From a checkpoint of a small transformer trained on Wikipedia: a variant of Adam for these matrices.
Each number is 128 + 24 x the weight over its row's rms, rounded and kept within 0 to 255. Layers, rows and columns count from 0. The size above them is the row's rms in percent of the matrix's.

# layer 5 attention output, 832x832, rms 0.0361, rows 402-432, columns 0-103
size [100  86  99  98  99  97 102 102 101  86 105 101 101 101 104 101 103 102  96 100 101 102  97 103  96 101  97  99 102 104 102]
[[129 106 102 105 130 143 125 149 126 136 125  96 120 127 112 135  87 116 125 117 144 156 115 138 128 103 143 133 131 112 119 145 138 124 117 148 124 133 146 139 134 141 130 117 116 125 128 180 121 108 119 155 156 125 117 124 144 137 134 137  96 107  72 106 107 104 155 143 102 131 127 130 125 153 101  93  93 160 120 118 135 136 115 130 158 150 151 127 111 145  97 177 127 156 122 127  98 119  52 105 164 142 131 128]
 [122 165 114 130 167 132 103 108 153 129 115 126 116 123 110 118 136 136 144 115 136  88 144  94 105 124 160 112 145 149 115 135 154 134  96 125 159 116 124 140  95 100 124 112 131 122 128  99 128 114 113 166 154 129 124 115 170 129 103 117 138 144 132 163 131 119 126 110  91 120 159 113 153 155 151 109 171 114 106 151  95 176 153  72 134 111 130 112  98 116 108  85 152 196  94  84 106 123 148 120 146 140 129 109]
 [117 150 127 106 139 150 109 130 160  97 122 146 123 117 147 114 142 114 109 130 135  84 131 126 140 139 129 121 123 133 129 109 126 121 112 127 155 156 113 125 154 120 157 112 133  92 115 102 139  99 126 123 146 124 119 133 135 121 104  87 131 144  96 110 136 131 133  98 121 125 114 150 111 109 140 158 156 153  99 140  97 137 131 108 120 112 157  94 126 126  99 133 154 167 144 121 116 113  89 122 100 164 183 124]
 [119 133 126 119 125 141 136 133 140 103 178 118 135 184 137 135 131 115 112  83 156  89 122 128 128 114 140 158 101 124 112 155 120 130 119 123 157 139 138 129 138 134 151 101 143  94 129  80 152 114 178 114 156 109 117 147 144 132 135 132 132 106 185 112 152 101 127 137 169 132 129 139 155 120 112 123 165 128 118 145 133 107 126 137 100 121 101 141 116  89 128  92 155 145 146 133 119 123  91 119 112 176 118 111]
 [117 100 105 123 154 131 140 127 153 142 136 139 126 138 140 137 195 146  91  89 113 107 140  94 130 131 114 133 101 144 152 147 129 156 101 126 117  98 139 125 186 149 119 127 129 133 132 144 145 131 142 104 145 127  80 101 143 123 166 127 116 136 119 138 124 147 159 134 157 130 143 126 139 137 148 142 122 125  92 150 170 103  82 124 140  97 157 131 116 133 128 150 129  92 155 118 156 125 118 117 170 150 113 163]
 [111 116 155 121 115 135 122 162 124 129 100 161 130 138 118  99 143 131 130 124 111 128  98 143 135 134 151 135 144 113 112 121 120 126 122 173 121 133 152 122 135 120 126 114  87 132 150 145 148 130 154 110 155 121 137 117 118  98 100 130 124 133  88  93 133 134 100 155 112 177 173 120 118 175 102  76 123 148 121 133 126 116 125 145 139 130 133 157 117 150 127 127 126  95 120 147 126 107  99 142 110 161 160 118]
 [147 144 124 103 135  88 106 118 111 146 125 127 137 115 143 104 157 124 112 109 117 110 148 144 160 102 100 147 160 132 136 111 135 119 147 123 152 123 153 103 117 125 111  94 140 118 122 112 132 119 144 161 124 133 155 121 110 109 124 121 152 159 117  99 135 156 100 141 131 146 118 153 115 145  95 150 151 138 133 125 151 124 130 165 166  98 144 157 123 167 156 115 144 112 115 132 112 147 173 115 143 146 129 134]
 [143  96 155 150 115 114 142 112 155 103 120 138 141 116 144 122 152 150 124 123 202 119 115 107 134 121 141 126 134 125 153 123 126 139 129 156 174 107 140 128 156  80 130 142 109 118 156 124 133 150 139 104 135 153 126 123 117 111 158  99 111 114 157 130 134 162 162 142 120 126  84 131 116 120 151 155 137 129 131 192 151 147 156 124 131 174 154 151 113 116 132 125  90 111 131 108  85  98 130 129 118 146 104  99]
 [125 131 162 133 118 125 124 168 131 129 116 121 147 162 141 133 142 145 139  94 152  97 108  98 144 119 129  92 131 125 117 145 112 152 117 111 140 141 159 120 153 149 173 117 121 152 161 120 142 104 157 124  97 109 138 142 102 142 156 100 120 166 120  91 151 156 140 144 104 123 134 105 118 140  65 164 134 120 113 152  95 126 160 117 156 129 157 130 154 127 130 153 131 157 144 137 134 167  91 113 132 136 122  79]
 [153 124 142 110 155 142 116 130 144 128 131 125 152 126 134 130 126 161 129 109 122 123 108 133 110  97 146 118 103 122 120 138 136 169 147 115 136 157 137 125 134 161 125 187 131 134 174 140 100 155 164  76 118 131 130 123 137 109 141 110  98 151 129 133 137 115 135 153 126 145 123 126 118 161 115  86 131 185 188 142 124 113 137  76 138 124 157 128 101  96 104 151 136 151 149 123 135 155 133 143 114 118  99 138]
 [122 133 136  70 137 131 136 112 121 119 115 147 113 128  94 116 140 155 118 140 100  83 116 116 161 127  99 172 127 107 138 125  82 141 117 144 152 119 138 112 127 114 150 163 135 146 126 122 123 114 141 103 102 149 135 139 123 132 129 144 114 136 104 142  91 149 164 174 108 108 115 130 123 135 113 132 113 114 116 140 133 135 102 146 123 100 122 133 133 160 131 142 169 113 137 135 133 114 127 103 116 119 110 129]
 [121 104 129 126 161 140 116 120 135 112 138 144 140 109 148 153  95 119 100 110 158 166 118 125  96 115 171 114  90 137 145 167 149 102 150 148 117 163 101 142 133 113 147 145 100 144 114 122 136 152 117  90 161 124 137 121 111 120 108 154  97 147 141 109 125 128 121  89 129 147  83 151 137 101 152 124 107 107 101 117 133 134 148 155 148 157 135 106  90 161 198 122  88 164 128 148 132 141 142 129 131  96 168 127]
 [122 145  95 123 104 110 154 124 103 147 124 106 124 132 158 149 120 127 109 117 140 125 141 165 127 147 127 151 106 130 147 132 129 170 165 113 116 116 132  86 143  93 108 126 153 126 127 122 132 122 108 109 141 132 127 160 122 104 125 141 158 115 151 137 112 160 139 140 122  91 120 122 129 107 121 153 158  96 120 171 140 138 124 145 111 155 142 154 159 115 155 122 102 172 132 114 102 133  94  99  89 124 133 161]
 [128 115 138 148 102 125 109 126 150 136 135 140 132 105 135 112 114 136 147 121 156 131 125 153 107 144 118 117 174 128 127  99 150 120 138 169 133 100 150 112 129  85 141 136 138 102 145 126 109 134 161 140 111 110 119 137 113 148 165 101 107 138 108 122  84 129 148  98 129 169 113 131 122 132 163 110 145  97 114 103 128 120 177 166 116 139 129  87 140 115 115 155 142 139 125 125 149 144 106 140 124 139 157 115]
 [140 136 138 132 154 113 100 130 118 130 106 111 133 154  97 133 127 135 156 159 110 111 121 131 129 112 147 131 116 125 151 122 167 121 116 112 124 159 126 119 117 100 152 121 109 119 172 100 127 161 114 127 114 102 150 150 111 142 112 152 131 106 152 126 102 126 145 109 144 165 127 139 143 139 104 138 102 126 107 116 123 118  97 117 126 113 115 143 146 123 153 104 152 124 129 155 105 116 123 101 151 141  93 146]
 [146 131  92 106 126 107 136 116 151  90  94 147 115 127  91 123 131 142 110 125 126 131 142 116 117 116 124 165 147 135 132  94 140 115 155 159 139 122 153 114 119 125 163 145 160  91 138 104 118 120 161 113 156 145 146 133 115 118 121 139 142 118 144 154 127 121 125 120  97 125 130 154 143 176 108 131  99 119 125 123 147 132 159 122 163 140 146 107 152 137 142 149 122 147  73  93 155 100  98 158 167 121 172 119]
 [138 114 132 101 129 138 113 107 152 126 126 133 116 118 132 132 123 117 133 117 151 155 128 110 121 109 133  98 125 115 110 109 121 126 148 109 144 159  97 138 111 137 142 129 114 114 140 163 132 140 119  98  96 131 131 136 133 148 116 145 137  95 138 123 124 137 149 146 132 114 146 157 154  98  86 102 131 112 162 149 148 110  93 161 163 155 112 136 148 157 130 144 136 146 175  99 139 108 116 105 146 110 131  65]
 [116 120 124 136 110 146  97 123  95 104 104 154 147 137 144 134  95 144 109 106 123 142 131 155 132 157 112 134 103 117 127 108  86 126 126 123 100 113  72 148  87 121 148 133 129 157 135 139 161 116 123 125 159 100 103 134 131 107 116 156 131 157 165 127 103 125 141 106  91 115 114 111 129 104 152 131 158 147 152 145 175 160 126 106 107 107 157 147 109 148 138 110 153 125  81 160 133 130 125 149 116 120  95 120]
 [113 173  94 110  87 129 127 130 117 128 156  82  92 123 109 108 145 121  81 111 132 134 109 144 144 117 110 145 119 129 140 134  82 135 159 138 135 127 153 128 135 133 134 165 130 151 125 183 123 142 177 131 132 129 115 128 116 149 168 117 106 125 163 143 125 117 129 112 159  91 140 161 164 116 139 116 103 106 150 118 129  98 100 124 162 165  98 168 119  64  88 133 120 137  84 122 151 130 115 112 107 117  97 139]
 [122 168 155 160 146 166 116 153 130 121 122 143 108 117 119 104 129 123 144 132 147 135 120 128 130 141 102 136  95 111 142 155 126 128 126 140 133 123 126 134 126  91 123 164 125 139 160 113 139 169 128 137 136 161 141 122 130 140 104 171 125 117 149 168 130 123 133 122 110 144 131 130 151 123 114 118 121 140 123 181 110 103 109 116 117 136 100 128 139 129 132 116 120 118 114 156 177 116 126 107 132 125 114 118]
 [126 117 145 127 139 103 124 120 159 113 157 133 106 123 132 153 129 114 142 115 150 128 114 122  98 113 104 138  96 140 140  93 141 117 147 113 128 127 111 140 128 144 109 136 134 123 135 147 120 134 140 130 157 132 116 107 146 127 142 138 157 132 138 153 144 135  93 106 144  99 128 147 157 102 154 148 132 120 156 144 114 126 127 162 122 158  92 156 120 101 127 166 181 132  84 140 132 121  86 157 144 115 119 136]
 [127 123 153 106 115 141 137 116 141 124 134 120 137 160 150 161 128 139 105 116 125 131 131 122 106 157 116 133 111  87 133 131 111 124 112 123 134 137 182 116 135 125 142 118 149 150 135 130 129 118  98  87 115 130 102 130 138 122 114 139  87 129 110  97 133 130 127 115 101 157 153 176 128 133 117 122 116 128 161 112 123 124 126 113  77 112 143 115 145 128 102 159 121 128 136 120 134 135 134 124 145 125 168 112]
 [124 118 160 133  93 119 134 116 120 161 135 120 143 175 142 125 154 143 168  99 153  96 125 141 143 113 116  91 139 127 126 108 123 139 135 134 106 123  66 130 124 127 129 118 122 123 141 106 114 102 157 156 127 161  99 113 121 108 143 107 130 142 114 135 138 129 113 159 114 117  72 116  98 163 131 119 109 104 142 111 132 180 108 134 152 154 157 114 177  83 144  84 145 147 125 130 144 138 169 121 152 124 150 106]
 [ 98 119 116 121 144 132 165 116  91 160 110 135 100 168 106 134 110 153 123 125 149  95 148 107 138 128 137 126 132 100 106 153 119 139 118 107 148 123 116 130 116  91 113 121 142 144 139 111 152  98 138 163 138 132 142 139  67 126 105  99 109 176 118 110 142  96 132 111 116 162 105 121 114 126 124 107 114 149 133 146 165 122 148  91 171 140 131 100 114 142 129 130  92 125 150  74 118 131 137 142 145  85 144 147]
 [123 113 126  96 116 103 140 134  99 139 101 110 137 135 114 139 147 120 127 118 114 116 139 125 137 136 114 151 106 128 110 119 112  81 105 128 120 141 120 118 150 138 154 151 113 124 146 154 153 102 154 122 114 119 111 129 127 130 133 129 140 151  93 148 105 160 136 149 108 128 123  97 147 141 111 105 118 131  78 140  99 161 150 148 160 105 147 155 110 106 142 141 153  69  55 138 121 121 130 104 133 153 144 119]
 [160 131 140 125 140 142 142 127 162 120 156  75 122 101 131 146  99 151  97 115 105 160 147  67 145 118 103 140 101 133 146 122 108 156 144 123 110 128 127 129 131 109 111 116 133 125 153 138 127 145 136 150 101 108 165 103 132 160 127 118 133  88 100 111 132 113 136 129 128 135 104 136 110 104 168 137 145 116 146 131  99  88 118 119 117 148 121 136  90 106 133 175 132 116 109 167 100  89 108 119 132 146 130 149]
 [103 134  94 143 108 146 111 133 159 148 161 117 125 150 122 150  99 129 162 105 114 117 131 133 125 147 155 138 131 136 122 167  79 109 130  95 133 127 135 135 113 139 109 110 131 119 108 104 140 138 127 153 132 147 157 117 101 151  82 139 102 165 138 130 157 174 123 135  87 150 128 125 116 112 115 136 151 147 111 143 150 180 126 125  91 112  78 114 116 128 103 103 105 123 132 168  74 174 147 150 125 130  96 130]
 [113 128  97 104 102 102 174 152  85 135 128 110 137 141 119 130 131 119 125 151 116 120 112 115 110 123 139 152  99 118 132 143 156 122 143 142 162 106 131 111 139  87 167 126 148 103 121 151 122 119 124 112 171 149 139 136  79 158 138 101 124 147 123 102 119  99 146 122 145 110 128 138 112 114 125 107 125 160 103 101 134 134 102 128 111 137 142 163 108  94 122 145 158 107 135 109 101 160 169 118  96 135 138 141]
 [137 118 140 123 101 133 157 157 143 150 127 145  98 104 119 126 116 180 133 119  97 140 103 110 103 122 142  96 104 116 129 114 127 124 125 100 153 161 163 171 121 139 149 125 119 140 118 117 134 106 134 128 117  97 135  85 166 125 138 150 135 137 108 116 106 102 118 109 109 138 126 119 155 107  92 102 130 124 151  95 121 120 138  69 129 153 141 120 123 177 144 100 123 100 134 150 158 120  93 172 137 148  84 131]
 [142 131 129 108 162 144 114 140 121 164 155 118 138 127 143 156 126 124 144 126 120 131 116 147 115 110 170 137  98 103 148 134 130 151 177 136  86 168 122 134 106 160 124 142 120 130 174 127 143 127  95 136 137 156 151 143 155 130 143 124 121 109 105 117 151 117 103 138 156 119 118  97 128 106 126 135 140 148 145 111 128 180 158 128 144  78 105 137 115 134 153 114 151  96 160 138 135 162 154 144 163 123 113 126]
 [131 121 117 117 114 151 158 123 109 135  80 151 128 112  84 162 100  82 113 124 119 164  94 151 123 134 140 143 122 122  97 172 135 120 127  99 101 166 139  90  87 143 156 108 102 146  94 158 139 163  69 107 115 163 141 124 128 125 128 115 155 104 164 113 125 118 118 140 175 140 126 156 119 128 146 144 120 176 113 123 104 175 140 124 148 140 155 133 137 104 105 153 180 107 107 128 174 125 135 115 109 150 165 151]]